Part of a small language model's weights.
Size: width 160, MLP 576 squared ReLU, vocabulary 1487, 2.89M parameters.
Architecture: RMSNorm before each block, rotary positions, capped logits.
Training: a variant of Adam for these matrices, 156M tokens.
Each number is 128 + 24 x the weight over the matrix's rms, rounded and kept within 0 to 255. Layers, rows and columns count from 0. Numbers have three digits each.

# layer 6 MLP up, 576x160, rms 0.109, rows 49-92, columns 0-159
130167098105137128122129125114107140140145144111139083161138119172165098132131115136120146154116133105176117087126166169139135106148181107084105143142100083119121121143124126097072147147172118124098130137112120125104118167134121131140144185151115108106115085155105127144106088140115130143096122115135116174103112109150119131129099151130118131159143139104117169106144182096119121133115110122118116119140118132099130105151127119112120115107138137141129147159115163137133080141101140
102134127148121170107123111144101127111159131172139115108148140075123090107113101123092125115107126089132129151154171174150171144141174087111124087157127126165113106094119116145145163173157092116109126094154117131113113127154131080097126159097089117140140136142161122120084114096158121161119086088174054127108154136114127161099051110128126104126132144119107113094155134107119068124087133127128108118168128136096159109125166131144156128096138157107142127116090080164162110100170166
121126139125148144115121174148115133140138185191126140176135141089121127125139124173121148102127138136137140088138122177101122129152144106137149118163101110124144124137085122125128132146134113122117140139076122169139139135076125126114177109137121145133135131145130144143128123113086178066152130139140165156162095104096130173137090091151107130145110152137115087121173162143152140151122112110131099096128123113150150135121121092150106104128137144088122137149155133121115133142102117
061155149099152109144100116115123158187118124127147140131105145181137087148102117125119143151155145160139101115147129179172110155090154157112166106137181110141128110109080137153162120092117127105143141144163139147099179164113147171185119154128153129127101111132084135162167084105137160106131143098140101119142133111116128178129143148167160135088135121122112107118118117097100114136132150121096130124119132137116129158151076144143121127113163079113119146133103135098151117124112103
117139116126117086142149151108098155135147093140180139168146142124127065117118103164154169151137148125104143085104161110147163112091137142116133127141143112147124165133094149099144158107136147101150125143137094163139133165110120100176146116146164089063123124088088136133207156091151138122121154125096094135121179101124131123148125119169134145118116161141161136139130127135132111158116142119106141137136071147086104116118126186170155134126163088080117126112122131148119112127103096
124128161132147133132123161115126140115167138128145110096139127134160126121115097117121162157168128130185128129156091104144133142132135130126111095154127102147127156150079132151098118148110120124098122114160131118138144143113123138101138163120097169133153095138102132128111137083123108155125145135145148107089125128124141111157138168147163110094125114122169123151119095155157122126138111107124070137120108110099143141136125121141087098108123149124147160110156143122130105161103097
094125105097121135140138089151143121149095161141156151120099150154128106182089183106102125183113180076111076117123122142136157130100113142113123122165161093110137144137124136152152166159139135107087133125154121161142146134133123131157148140106153118146105123142091119121137152086105133168107129147161124135149099124067090198112100126137143125083111113139118150156102079170130113088117149152106094170115107120106118164135100135100054119138141127070116162153143112105142130132143113
138139144115139155137099126164100152115149149120136138098181133146172116122111152089145115124141141092145126105101154126159071108071104151156120129148101128167134121157134169168136129184124126122103167156121149164164137155145175113123164098098146137076152124121078114114126134119090126126094106086146103154141117108162142142142135106147129125161157130105126127091109113120113125147124141138121107115151158121102113118109142143151140149123149097114156098116149102157164109100130135
122164131122147126137129174140106152123112135130127151153075122135160120088174112101115168097119161125146130090087162153131126122139159097148134103143156098143125108143108169107093104149105107128159155109146156096106135146144154130162117124113125138121127111143137124145115144131124110156143100141135152099126136118107143140149139122152121129152131139109122118075090128115168108140164153108126108128150135134129127127135102136148121124067138142106182099161141141137127123127119183
110103131128106143134160097157124163174130108151134131096126102146118120204085139187154136120152141115096117110093140148120105109125172133133091148138154084100116075157163118160135181136155090101144138114135117120136131139112111119117124120127145140094086060121059126130153122128137141185123121115148124098119147137127112173149115135162114103113121187159118118105124110168157137126095088096077137135103128139116141146122117171092117114118116119117122101155080070078126145133198077
118151138161100097138120119141107175130139112117101113130150162121158131094126175134144138125133126140115149140170128114180134084122153143143080126143195096141146102088101106129133163097131089083153103129132111134177159149138161115164155092152104056071110074121157127126115102104110183119099168075123140167110151153153114145143132115127154151162121154129144073102078104138119117158100136119105123134180137115109110143138165125163128151134151120080134126095100101134125100128139102
073110124123105150094130099133097129040093144095155150124117145142152115097102153100130135136172192130126154121190159120192138123176143157143181150183116140132155108133140161102097127115123084123131166112116153125169120212174084087125143116074099077149119118134099130163105163136077179115106103097162151128089125137107130116139115157178133104115169107108149092134140181105125102115077060171119107133100171126102144147115140165145135152082160130126160067172096132121178166114102131
096138163088112165138107142153112118123145179100129092124163146084107119125101110142114145105111108139130152138150157114099071101160176123106112158147149095141128125100074135109159127091112134120122098125138164123143129158102172150144082153093101143104161149116149161139160155080075122106090159091125087148132147116116105143142153153121148120103113158105156163080141154157132118100127089104086103146130128106099133150104112109159144118088102141113138110113131144172122141103136094
089130091131141114179096116182132136133122100171110129113136106113124150115165146071112161133161148130119077124168123144163145144145207090130126097175120152141093123081133118164144116155109050121080142167139116094098136123117165149156089154113071109139150141116111129089102111077113129139151138130137113130093106121156135159071110154169131127157110177093101148131065105144123108129150138105097085121139113096077163134107117147137132137168130158130157102129148117128112054114127170
132141137132118111160107124117131138112127166165111110132143112124094077117101103145108143114155121149146132116073114129145133105142127113128128136137157093134138123113082153122112135123115110122121130128145175126150098154105160145114114157134120129120099141122143122176149169125144146124140168123142127079138144116128122116146137133127155107104143131117113116130142112111150075133132122101125134119109151124137150120149134125154141116132123114104094128147119134118115141111124103
114119112108125117150112154092150089175123099120133124137113096123118096123104133107141136132135183106129131100099120150181128112135103147113157102145110103096088148153149131125093154135132110116133105107104187162154112150170177084119120131169099164117156150156126172152150160136104108118132143093156098103125124187134126135111135127119157141147125154161133107118105120109134175132114082107106129116167133141136160136128119129140105137170184135134130145134106137177118141109127141
128102117113131140137136115138109161098076138119124123115093139106127129148123083130122166165099147137165116099124140132122116106108117089104128144134149100141112131154117150069089113122177080115151101093157142111118157137155116138114119126134117135124110122144137186097142108141110113152120125107157160132160158139090130143107125153134102121100118138121135105103131169126114133121160113120132137122136116101134129093072107132138129123085151110131118127124110117110147126137170099
093123131096141145164142136129144102119132124124129151092122133128146120116103169107156145140104147144136111087119126114123125120096141171117114068136147116117099112115117112138124107132111158085101154111162108155134162096122117100152122133129101118104100142132106085166127129154117148091108116140124110142134125143072116131134126128177123133136136144119123172110165115147113125141121119122110135079124075078122138119103144120162116124113121110129181132136142141122106110117175133
123118107169092127128102120120094127121134093129104147075154104128150147120177135111150133110131164141105101121104132192081140104140148149120127174151183105168128163137168150152114101131139106083124100111156092131148128161093124131135111149084169145094140130134104164099134151133096152138108125113170122071104172153113147151082129195121121162095147120128123155157103120088164174136105124121109088102113111134113125110100114133090132105117170102142170065154085126082111126115129102
118116138140152130172192130138144141119106115131129111106135104167188117135113115163109136102108176158158113097140125147155163148150159128079174115144112095115114129122117113135120128153130146127142132104113116149100134150115114126127151110125127160113123145137109173153094162107086155139102117144148140121131175089128166131129164141146145120152127156119112102092096143167117129135127130105118131145116118107133160145122076145155146119129150123106110132136101067127123160147151120
087106145152155075164161111139148135160160138092143138127144111169112140151107154104105177117134109145131065137113129097103109136098126122139094142154134129169139130154139116160128113123149148087080123126125149101112113159141110141146128129120144085136153134104102166098197113083094100159078090124144126150132123096131165146080115110179110142130121164119112142135128099105095152137110150131117147080143103100106177151125167099155131146137146115134142115135146111131130155178153135
148152116118101107155101140129143098122102145158118094148130154142166126097128140121145130141105131093104119142139166141158104131129155105122120080146157124165137126105089158099114126169130101094143125137111135090154145126133173176130142148095098115166142128108139138113132099084079171131144170081154133137131128169073087097139138147074121112119136147135135156121128160134123123085095113125127126113160099095112111152137125113135093139093159121120118145119111128151124118136117109
101095102119148163157182138111118113156097120162149146158153137124170112110130170135114151154139182144135097139134161160111103109063152151084111122154109100106132157155138131151145168139126127115119132084092114139170107118153080111151168173149112117124124128132136115111129116172135134106148102133118096121076120142105157151101096163116122164162185140114096162113150083111116105099099151141121174120153122132096126132182138130157125124143085106086142108181102122122174190163161119
129143137099092147121131123156113146144115147090142095132113150129117118138123143142111142149138177115178094110068103113118097125105130112118142127144145080101110116165116108101119113123135139125133139120101140099087152130144139122128149165151155131151122150134113120104161150155084123146155133137125146128132143103123124131155131162134115109125147131104125131106128129111154127180140095158141120140159138138131144126124146085115145146109131133169162117180138106115132126128117112
123092094110141113143093152160141146140135108147127142120153137159113078131136132157144158174137151109132103138144145121130126133125123127156091137161129112130084096129095146091105138146121089126098095144105073081102143126079157118130098123157110085156131168090125171100148124117141120149087166134161114132145111100094112169128124155125099114133118145130137180067160103104138146107084035098111127107102164164140160144113161116102073119149092117133169102118089108130128115094142127
101106132143127119128163086107117111096141147143132107091122130139148138113122147163152146104173138115126110131112142124154083107128095126130097127149158175137098124171117110144117169131172094113136084100087160125141174149122191143183127126132149112122090134145094136174169125137130149122115114106125149121119148142099085122132147155179144096124140096131125112143163161128148088146120131142131114117157118136088174135111103138177188117135163136157137110152112148161148139130121148
112179132164096134110158135161168142157144159121116147134108125135129130145104173140139132141137141124149102081178125131091083128154145132093105096146144126129142152105100120108105114148119116099132147121083102138117139134084144109123160143158127145131120147120175075135128104122119179126127091143146124169148108094092127209105126101148161140157142152131157106136105107109096150142153117082047136126137088097099116099091143125119136120134149074121169116127112106140130113179181132
135080102119094158145104106124172141133143112126168086117131125153158128118122149123110098086102134141115087144149156147080130144093116096070123130154136116122116118145161176136134104146102105118104109127145156112136159144148124135123134138136117137159118106143132115137173101108174103122136109160118108139166127065131108210092123087118114147111112145114141114091138145135093137122033134076103148134183076103110133100125101126098119155090151149128098094159122134129129127137123122
122154092110158113148145105141125157114094099130151114134183180139106130109138165149093172156149119178128134094163146134107098085137178091074142093153125121102096127177110131116136083120177123118145172113127161123131120136115130156146093129122146078103151126105083132128125090102134157124085133095144156159131118114107167140148107107110148097113153123111122098129133158138124102133109103148094119109158113126104149099157100124173107171146135109131141112145099101117145095136152095
128087128129176119118128139111122130160166112116125102130148153103124131108167123144123140115130126081133131134114084167153098122128126123083160095145096135160114131104123115080102126127158118108104084091123100148141150135120134141097192132114082155085138176109108142114104138128113110110124166122134124126149110131108121138139143094112082150092130162109145098091110134136109106101147156115115098147131100089097164143137119096121129144173119163116169103164128132145150152123138144
120096122113099192151095134150138134172162142136133098122150184125104085153124136141132154128139164111163130126127114175127117117130159102112177110141134130109111121121091139129135122141151140115117120135133122122133156112092145123098099150140140154136120144102099116139142144118152158140117161107126150121124171136128099119153118115162141144121126125095094105101131160121158124137137069114129107133185099124122170136129149160159165138152102150108095117159079116141156112143130102
135100136116140150156152133163133115114097137141169120088134115103174080094172143164121122127132107122181128088135116121120142090085144175100127165149140094108127135112138134107070132115127100109103095071141101081150159165125098134145138128119121098126132117120157153114111106133129112117153136144161110138146100171119099127107053120110159167109159099144179151126108145168078106089082148105122093088132107122121160101137143098136063118149148122142149166127093167163160140144177144
125119140113133143143130100134143091131128147090125153146146098081140088148125133129145145140087160116122079075113150125154127140126154080130112127133136134129140127121144149157152161155156107100091091149160120097073140146146112113121126124130123134112146137152112161169137112156157132138065162149134111125128121093151178177142132126111123147150176081128126088157129114098136122155127104090053115125109164158121125121144125137123131167098122113140112116134152097116163119104157140
124130143087136129132126146132146112099131129124136150101108113093118108135116143154124121091179177103121095133133147156144135119098116102091152131152155130146126113106149115100136131127119129120131132141142110096101115160145117134140159143129105151139143119138163151135093122109137142163151149100157148154151127144118166153127118098127117107138147142135091111115104150100111136112115138126070136155101118128144160125093160120131149130085165118078128112147086147122112131132176158
117081083057158115123143166104171144157138146119193155144134121167104134143118122112099153152125167129122098049103125151121113160107156071141104139158169151087108121149121107118144139125125117099139155101130148172134136140122104125130115155119107091073139131141087154163158111140134133162100097112130139100110118083128112134102111078116117160112140145180120180116173139121170161107088114139143122148134099147122139089092119107112187085107111098126111112139097152132164132107134176
130135109132099161130130081142145144116072135100133123138134153158144143166121148148104112139157146146132159131116138141107150082112123155180101119145160132152123127126132108105110143153131126115087101110123103125161104173118145106128108125099146150102145122105106099118085088121119156162164121165150147135097147116099124147140120065135139145153129121158165163113110112161115118137122130132097038158134125122101135167084160152123155150133130131113134127130146106092163126141113066
105151143127112144130088174106104096129113116172125117074146095107118111101154089122145152152133115128121129107078147166142127136122183135133150107138143085130077113169161138109134124141184079112128167136141122157131158143105163125133097136126156118070110104171116182156124141072143136129129154118165126072139134127149140137135136130142118111118146101154116127116156110155134156114098131111113079128151120160109147079109130125115111097123134111141136120134102128111127067124153125
155114142127116131127107102158128139114114139124153135083109143132118157160135099090161134113118103132166121125134155155155143127096112119128144079137149097190120154121151136108116159164115138081116098120123079139116141137111149105092135144157122123112123135125145152132158145101148140101116120126160121101070143155136122112151156098089129132151129187176131114069124138118113155187104098052117118105147111113122110148107142126114129151137172159133136119149136129113119174143166111
132130099129136084145171107149144187129070116115119157110141133153139137096128115139141169100146148126145101117115123166125137148140113137130142146146107084178149091129126130159108112138169088105120159116153131134144097140144154087127096145163166113137097111105147171153150122154114123161117156133120144158137130141128119154135123116113137113166142129127143154068096157071114146129124113144106057181145121087132140107120146125116147108097124121117163110118110109120119134135161146
128144116135130148122140141130134166201137133142124135118163156150153111116127130139151178156170161151113132143087132120149152128098149116090134138148130093113136133120089123116132154168149128128137146123116162089159099145162155116173116112139128128119127167106121075104118083098134170107136145113162094140155117128167125163129118134107119122132160187154122158122141143093162127137131098117146150113186139154119096134115165129102124114138100096123146132142099152117111122125107120
098089082126172136144137120105131148116062124207112136139162093105136120128099114155130120161123148144121115092100152106166170095134150127130131101155111130110162170102143121115126150143171065102055147138148133173118118161154131080106143113160107094108168122098163181151127081124141124123130172136110102089144119140130108123103125132081141155139152104162115145123143127153064131128106111137060142145121121116120166097096123148157130128137161121160142104125091101146106171148144109
140154146128112144128095134142151150156128153123131078091179132110167143147089101114090148135126132137128096140103143128101148111133167154126136121146107108179143118088098116105081191167184123109108130122103175150142192134101197111135107130131113133105185137158131148186112116137127144113114108135144075148147114162139154150173136097116107115183117083093128145102125147181183159106115108148139119164130138100105134165118088105165104140118125118117143144138092123111140102128147122
142140075168124121096154124207129106132119164144140080137122162129150116141109182148119174126098159173133071136179107182150127173134133090143105135157131106146098097121118130131103139173155122122110139176144086115139151132104125107133132100113094063160125095085156167138125103107142182116065155149114132127134104135121139129091124140152131131124137155114139114129141140137130135125116102117085141107110182102106154101178124163123128157146103105134143081143091103150140084138169103
103123123115155195122137074192082142154137119140115122085146099143105127152110150188136175143159103123154136127113141085111133141120135132139110062136141142134109093142088130142101098129153129081152155116116131125095155156138116121150145155088096125117162113136104143131119105129112138163094145122171108106090125120130080135146155151111176113170126151123113093135101121108119106127128152088118106121134140111134128137116132121167148148142127135123141129140166131145135126137144116
# layer 6 MLP down (transposed), 576x160, rms 0.106, rows 49-92, columns 0-159
183112095130122116101102122113120124142146119133093112111125105111144118139123122124163119130145156107092149109112129129139102130133144115130115117034120118083129150112121101124121130123140127245076121125151098136129137126145099138130119119137146159097097108147111111145147132156112109136133114132124108134089121105169122104122131158121104108096134122108124113148112129137161129104122120149146130125102105152064150143136141128142130109097151138117146153110110115150101137126124140
120079115103147124127151089146121148118072147134137131160132118085157111084158089130172116117159126149103128118152098116112103124149113158169104117144129153133089119151151110086170110133108108141117117173146127110131146099128131113122145111126096149164107111135140142098145088133139094108116124149148107157124099104178148110064101187133114150136100141168125122128171161131156105149140118183130197123148105135116152143116097100169174110161123171078121129123205152159125127082133163
125128115110110152088170106126152120118116091096126066103078127153130116129119164112104090126121158119121121162130134138150142149113193146121135163114093150140129093096158119137137133124087209063119146116125147121130146116129128105136132131135137115120140137114118166108154135158104146122157163122144132164163098106108136157120114111150080128091145152129103125158157109134113155099125117125113171089143099142139131140146152144139141074132074125144117167115153156129138122144143129
065132140118151127105163140131123123166117147153143167127166068120157152080113119165129158177120141121142155135160085107141096167134099151159125146119134155129134142149133069070131123141161149144136132089130128113127126132143126099147092142116133092143141124109117116133092108096087158139157084123111143118137101116098124142133162101117105123168147179065122054106135100122135125109166158147158123157147141097150135147144149170104130097121136135119108137129127116106119121125146170
141145180132160117163166126156115127148146120128156128106158148098162150137135122119102085149120138138137068136115118115089144089195121105153145161153082134091131154138112150128141107153127132109146134146096152132118098088128103105156161102112100090154123123153144140154088088135150064108135111161152119110141107138123120133067125079144099156134142123116076097132122163092103099148113096121119130128108157187147153112090085144097149124091126105157129145176143110121171142136166124
148113114092141085175137113119107105094144144145118126169090153161142115066137140151163128128118116119175128173154160133092133135140113139111102136147125119148148135165113133122164126117138137124119102108107120112127121138183117148111141132146132117131117110134150102118093139109144122141135132155151137132112106113100095163112122114091080124140149115138115153144126132157134147102130126116096121145120073102111131134181148112137121111126117155128140150172132113125191161151112142
131166148117124113143158138095152091116200173128110148127135073151133124151164150106111146142079145151070106158137103142139142114120117115151084139155164153073143140135112088120100155165120113122125103144135128119120084123139111098089114115136145153104126124143149122126111111180128107127164090150133145120141156080160162133136096114172146116136116113140160115102056131117142168137157169123136143140142162132175156137100163112119115106120143194088142139107122082151116130124148133
131067154136114099072136134159152113149105146120124122127165118126145113135137159182132118152126115102109139149155156134123132173127097105119118117109166171111095095156132123101163141133094203130109157152152123127137107101162173145157148086154106115125115109094096132113138142115131117093139139140115142140160148126154130115179101098134130112085116124137157103091127114134106121111099125136140129066106132121151097155149163119118141151120122111140096126136158166115130138171148126
134114129169116116093151122122125135155139154126116143114111124099178115134132156137118128113128116117105140149169139165121175146107163102144167105079154129140116140125104149106138104124103139137091140147165103102119142091122150097116153125112139120149103109143126158132101105105084107147162117095104135093118100102113136162141123119131118089126116127155149164110125151133112116138111140124176144088144141110118104135135128149113133134101110109114090123097131147110096147127136146
134119102093105138154165133115140132055192117125130141157118099114106108151164123103166120097090131118142107133134132101128162163152148179138114149111073148152127137112116098094169167154161091149140111119130178100154075084113137076129087135146070140136154143112155170145145116139146153112145149137078126098131088129073142159164106152143095104132145119134109091121153131124134115110112158121128122100102125126120137073178148109135142083141104140106106121141148169135149100122126139
106100112132108132109136089172147140110156132131137146116097165133148132173144106138121121152098116177148105100126117149124167180097049154120098092099122138173147075098150073130152122099126125154135162113119140096150139172155099161121105142138140109119124121144122108149189091144134119126103152093162107136138116130101115068112118145160131161103149118098153160144145100148113100104137133111158181156109123117120143126097110143078140166089106175151128124115115127080081091168112163
110144142123144179114169134124113148116077132175095162114126125182095140141083070146143073124155113120136140126135066158097118180165090153133175100189109131113142116169172102118079105118162157089101133152179155149169120093106072144115107087146144115178142133143106100134138177175095177120128081147098098100109140130134098115103084167137138109129118122080119110106136146119152113163138114094106119185101123128127113138139101126149128117084100148080149127101133089086121172083125146
194148083116167112128091157166139150137120113140139125140099112144125131086125097137157124136181155127127146125111153114128101138058129146134164112156114127089103176106111097164144156139102143133110139137129139090086123099140120090155149150160103122103128146124134142136148103109122127156148161149105129136119124073118117122097113094094117137130117161136078152130132110138095119160123133118138118083094165071124129137131161124161137163147153110145150149078094114102125115114130126
138086147075078154169135107148109133125098118117157135149162123128114166068098100103142114082057167151129083147146137138123137111176103136127152118158107075157146136107114104143154119160155122100143127160082082098162132097158164138087144139139153194160097182161119118136110163160141118090164124117178133164116153124131153097131097140138124105159123124146095167147167113143154139167154126115099192146142167077102113072102096124155135134142141116101111144098084122122116151080115148
178131130148140147130154138144148109108144111133115140126167111145126107153139131114129115114131134115146123146093140113113112101113155149129157165100144116136138093139133103143104103134116125125126134154109094129112155150148111118140118149128110119119141098119140060151137103112113121155134137096131105136107129102105114125125126142100134070104123121120117098127131135120101151138100138110140098133110144102093107146109130119131129158130145116141119147110088137137135118118140122
104155069143093095146111158141137088123095110092136136128148120099131090176104108104127107116148129120151090104143166120094088146116078109139139153117114075118128127134122163103125130095130144117163109135105154110150115131197151112099122170137124141108141160127132147138114136147143118123091101126146138114157125128150129117099162098132096146139109108143127154141106143163108162090120091125167112166098122125152107120126142137122189138128111077161129083143177141156106119154113119
156129132162130157063119158124129128146147118111124128130119127143125137117106142161130165087118120114148112109116122167175132129155094115163149164121080138139158121128095128136149104168133132106135116103131091119107082128090123110141117143099124133126116139114159141120132115122137121130136148099129122096121147120153093141112140120120127100136123125108135132135142146131143152164112143149126120116127142162112135159145164156136131162116099167136127134148161141085118096132177130
110121096112117131129136118094073081110140124127100137111094110136124134135072115131106133115132121091105112069154127116098179131147118097124122114093160150137149101131168157113139107119111134104141126149161152126164118085135119115150121129139101154067159110075122154143131146114120116147134160113154136122100102110094124117135130151140119124168166148152121054110150133156115125110125166163133132130119152085154088119154151120146165101142126127138128117107137109144119158137138156
091114095132119128099139119135138139088165126101137148097124102152171099165128130155152132137116182160108132201164128157148125172111148112113145148150123139123165162114151172106166090095087147110128141095131086129130118118087087132179147095123159127140132096120122145152099157133107088144151152104095157105121153172111143122177100086136139166113126135155112142131113086105088154113102133191075133092131153176115156115114153140127090153153175173154096106175123173148175107115124136
173176156111123180130138117135147102107158130121114119135157124161125118136130142114130107146156099140133102100188120114112156149128143134111122102123095147106087159086142138104080123143140131136153182140101150118124116130115117111148128123123138097122164164151131100112134154148124146141130135129124092112106087146133156134120110150129131125142107112122089140116115118137144154119154107134145129105124128118096150105138102118127138159129156111153126175107121088114122112088093157
149100164178102080148122098150144083091130109130150082101167138133151130110148164109140136110105141146135101138118132157117156123125100099134119086157148102170083148112186022148134153158067127088146138134171159127155113129135111118139142122156085156155125144119114110104151157128128121144131145131139121118128149089144156142184155169131100078126114100151161141105157123155128132137158147132099123164143090111131092112128065117170119135124156146124144175118156124147132127104145150
168177104087124115166145125133136133141088136166114130127127164157125161140188103086153108117131077146152154164075134146135146159118149122114132114128131137116096118135120126135149124150120151092148153120178090149135109134106111161131148150124155143161119129123129118108133141113112142133112132131160119100108128186105119154165167137144124124142131115136107175150120146087114140132163157140135141133129145128109100122124117191094138116126116145136112125085076109108136156100131134
076113115123200120138158142110085108152160099111129142142118130136097141116142161105106099168078130122127146127134122122112130148107169122131158122118105122178102166137086107170139164129132100080153147134094123107152125136142099139109099111079154106100137120167156098105141150097134158122114197144183143126103152207179133117140090111129173153135144135109115083125127111154128130137148128137156120113153170094171142127139093153160148158117170178100151155097102132149131159136137136
192139116125078120095158133121092134105108119124146090113106145134113131128122109148159116132133118134176117157112110110145127140112109174126117135093113119112133153113154113121133113110121122109122120137145131148102132155157135153130124151130135104150094092133154095098127133132144110139136123126143116107135143147130151077112105145125124126133120121113110155105121114153108096131095117125163116155128124136148112156157165106159123133142125102152149117134105128138128137125162109
134140168194128135133129129119124135129185112167131099148138159174152153151116077109105132082133119152114125138130097123097090113118137112109163170093135125115153171145145142129115146172156143149170110100174105174133112116118103129123110089094127109112109128165120123167155135155132079177119111140123128123097094096137156150117128157153137130137107140125140099121111117106113141126179175129067094156162139090148125100141156124157119112111082140063116146081103113123127123115112153
102117143188085120133146149124058135111114103120157147147120119114094145122130112085124144147108175142115106126096114143129107114132152142113171152010133185117110149121135142155108126124140150080131152142124186167135129115087137100106109112083134149134129147115134151148114124144135108101115103125181154122137098117099136087170131123151148143095137118128125160136120145133114129122131125134166118146122144130090116106157173111067140143115155144136109108113125107122094097160132124
123086133102129140139135123121142130119077078103116137134140115114135114116106145136130155156128092157093159132151113114170123114114120148117123103094116140116172123176168094147086130112121122178140110125148147189130130141125106192152139112101140138097128075139133140066123129114110075139128101110144125119173126131117165130112193095184126111175115087139195152118090168127120140114128117150136123106125156154161097144153108093142144118128159100122080135180139108121145106108141111
130136148096130143149140098090117138066097119145101091157138162127118094125137154132144129160131134059092136170150121129133076143121097148133153147118169154135077153132148152109137137077101103089093128093112113111138133128182127151149135145098130179142143107114146105104107160115159137129148132139169102115155102132105103121058167103104137100112098127163114125139127153145094151144141129088121097151134125115135174143126105133131146104148144114161121123136110164110146153084133091
179123130090096092107145104141147112084122095119101145149128155142113152151143161157130085141121140098108133137150157165148127136162137147128154151098064120070115110128096131083126063095110133163100114099155105144097138101132123134121115133144137153137102158124104116103130132145136126138142148114088155146119118111098137082140156108080129107145102126122142118141093101108134132170155135104134180115129112167125142102166127114130132147092108135111148117104122119114131139169118113
118137136105134143128153090141138162132120144105134135140148135131109172113159108131165121122129111115120160136087095148087109128098087154097111125114126146119141137081108113116118162137123125140110125164131146123134127129127110125133124084111099155087135091147084095127085086148085083142174148162120092135143139088160149105159123119162081148117117137111138089117158123154110163090146084095132119127087146104128164144138128144134100130095094126118128122104084132123109159121150116
184082126123124146133152132158141101128117113151119135092113129163112111147130089126127116158112130132101138130123095146105122127132120138151127126079115087125145130157119118130083100103093150085107104106141141176128139123144128157084156141135118150126126109088135129115134141166069149128118103125153082125122139114100071111145148124142128142138112133132140153118126078137114134125140107119130141133082126127088129111165123151115135115134152110135132150104139132149096146108132113
179100165132154120140108126137129142114098127175143134159144132129124119108121135092152102146112118116121132127132103121107115111169150118134129163121126146143095165139140122124175069137143145148136117101130121102150092144106179102117155126121114120145136072086166112115113132114169165117191153147117099154090191157161117098098138121109162109132144084157107114128127146140163129125084186164151121126128149057136139127120158096183124109160090129124153100081139121108130141126116160
097171093115107089133153152084107123093110103116118155074144130165109135130128115133113119123128129137144156165128102075171101131136122106152104192150108131118139107110099121108133105120127142097153132159137115098168107128154159101092125088123117118073118179128108119114139161123127155100112155144131105158123108139126127148126069129159090124084115147158085157146141142145152144100138102131117102112141132148147129118132131050114139131099126118123113124090156149162147123107099136
138120137158143146103117097094172126162143121113158087157079126120134118120126120160115161114142124134125157129145110130127118151124099127107111116082140144084125112107169139131105159097098095173162114127113142133126118159126091124134149126102140095178134129156092102168143108117155123112125137131122156123089166141135119113138134129116150121084133144139113147125113165091142184101130130131103101150117105145130147176095168175098107131152149088144126128125124139133084111140121101
124143123064147142107132118134108126095145094077142170119130113110116137118113117091145124079108173096078140110118118108100164115121139156137095099151153091113180109129104123156113137081063129114119095123088054133129117140109155151137131128061144132115121110134121132147089085129166127166151145127096130094175132119148122128092162094118114134106126108106180140096132180091161138092130104116068146150083138154159118117142103159107155095108142144121156114105157150144094148131148114
152127121116120081092111122141142139105116096151110157157122165168101136135158146131156191119131144093152136132171092137073138135115098112108068133089102132108109150140161128170148143118100117184112100134107139122140123152106148150135119117094120104098133118145149155107163101150141156103148183110130110137099075079105148111104139104124131125119103103080142133131084121165122135166116151160159125087138142141114101119104184103137167124140136144107129124129150117128130163116157064
082137142116151086161135166094098077129115126094118121121146137117121175178112100117132154095132104116145171117118098134158153142158136112139078147147134147150170169108130139160110136115187150114120079122119148159105148133060115113163118130090161132135115104142151158121126126122110114141091138114117103139157110174127112155117136098133143125110144119133137100183177145112098152106135153145143139120107119102082126112113159144132163138132090134155136153137146173117099145123116120
134148100139161113137157091124116177125131175127181131185100075140126113150105098151136090086113154160172123147116188093170178144091089146174101113134140118120119154121140109089137120123120172115112117131132139139128160088104136115096141126153124128116066139104160089117108160118127129162125140091151119124135140116141122136145145114106137121124127160108148109100093103141181116114092152131107126134117111115098080126133104130137118135122126135167094113101119118087147145122147130
149096094153103109086127110100131082069076135120128132135102116151144116122107092112117104114078162162156070168119135156131137117108113140132092121103136109103123128155177130159070105095136104143129142166106138155155117144164156179167100142136121083130131087126126121122128129110124133137125099102088134124140157130093103129129147148105119091104085125121134135126125118168129113109112126095149119093116137116101113116155157147088073122137106083123098110130114118096114109131118137
141140141176158148153124121153118125117137126104127132169121115149140149125102102160163130159127141149148130124106118107153124077134123124184132136104145123118150157096101089106102145118131129089127105149148135105114120112190141124156157114140150149147135150146098099143120119143111116126148122138099134132156135154131119130113108104172123103127131120108140102128068126129118073167114146079176109134137120114155069093144134160143123127135138104126119128114132153103083132141142135
126154107115116186146137152110154146116113147185100171127130120160107129137169097153137084141141102129123125112084098163127115107106136098099107112173128109158156186185077123176140131096124165129135111091084101084125150130132157116106156123103120121159139090153153139111158183121167123133129119137097115139113143124083112135094130115052118102120093098154104119126161121133104185159152128106112106152121134113111113083121150152159159180118160167159157116105155110140100182128121175
148117167115159146095095148121118164167127100094100094111121108120126128125172167141157116113146112124119166083137110153153138093191110104098151159141128125142130112115135050126108136099103165068108169115128111144142151075135151136115121111095138099133096150123139109128135130117108126136076159112139127108113118146133118147138109131100107112135118150093121117135130118124147171154169165153117135061098120119157144064136085091145132149130177083142109127134131124152157107087162148
177180148073082157129142121096129093113135086159102130135127109121104156103134115159126097110130117077117115135142144091132118135134145176158127109119167115127092188112152209155128105125098163062137070164109179080109160109134199128106156117154121083120117101097071099157112097111127124122133140116125097115088126117112128126138102144148126077129102142094144087161119159165144126115106106157146093115122131142125109105119163163074120132137100107106108129136109106128160133076139118
145081138122132128134086136161101125140159139087130185091139105115193132134123138182084155117111161136142160148146124128140093179133097149113120156096148130136108147117124109106143124101119129096112129119148122126146121130146138128121126100131136153140138179137090130129122138143164159146100148100105112105131130088114120132147172150131084096116113132167158127166147136086135145172130120100125100158146105112156141152110142110133148105113129166133121128148119198148165139171125137